config.toml
positions = "rope"
qk_norm = false
bias = "none"
tie_word_embeddings = true
init_std_o = 0.0
learning_rate = 0.00742
lr_head = 0.00822
decay_shape = "linear"
train_tokens = 105500000
max_steps = 6440
dataset = "wikipedia_en"
Each number is 500 + 40 x the weight over its row's rms, rounded and kept within 0 to 999. Layers, rows and columns count from 0. Numbers have three digits each. The size before them is the row's rms in percent of the matrix's.

# layer 3 MLP up, 256x64, rms 0.283, rows 249-255, columns 0-63
108:457550540445496510555475418472541469458516489425459444495502454536498470553516487514492502541494523551493489447548585516444489454497479512466472445487437500478457567585450442521556538502529473
086:443633488525576464486519481502471499482505454496540541487522432528455542533476502535427496489529514534464475568528524526466497457520562458436476444534487569467513459447488486504431498458465479
098:553536534511495470515419509456591528455520566495519559588478512470543546482510479479555515489462499469473463570455512486570500550459448592509517521525539471499529460494531529471457524475566533
113:529540457498452589534475517526521476478526490532469531542531560498475546513484431419515503465495546446456523556433439457516476476473583542492519485544496464492594480510468564463520465515565478
078:483558508514452523501504475444549453534548532487474594492432506480428515486450537520507456437533461556497465551574502491425505485498500593542519413508534570479500510507514543470495534532504465
112:477504444438508458521472523448442526573480499526520481535539492417493464527503569438565523570510534507453506470427509535481519556588533553517546457486518500477511553448435503463494457526522465
081:498492499550478546589466502527485501412484445480483513434428490522518494498476510503516504472488486507501485526419482439485472548496535532539455531477516468443428488492546569498541468644504514
# layer 3 MLP down (transposed), 256x64, rms 0.135, rows 249-255, columns 0-63
105:493477464454529441513429513521563539472513477506544574448515486516530540445496492433527526413467498464474525558456465507553538543480566566544418525505525464500531562488491447528514437495465524
083:481432494460479464438450460501457552521522541502483466545529481482515537498461519504533515538420495455445418477524483482461569520525449518610443547514541521553583520499471527511471482512503568
100:499444484498517491489520527546452419576523449609522470467592485495475515521526499460482477485467500544529514514546504435418430459544488478513464507476446517545541519497524530521531553525421462
107:478433509487447504498580507480419490447505518451548456502531557545513454550480394475537506470528496544556529484491577553547578508457520477537488435539511538467493534487495526456482470460479464
086:571490510499528463386527496475422562484519503559540445532455501466475543488463508483530481538445525495487404556481516542583560500464445531473436540511513519502481512468479540530464488499525550
092:524454515530442543545561480481517349445594496472473502497465449534502464506518480535484484524467491507478474513550524520439462511466502459574515558456514497490452493543570469500522511522552544
082:490516471508478423395504449484424577486473538553514395519476438498540520479474480494524539544461523544519442511519560471576507539508494532511483517525492492476469501499483448522583569504527489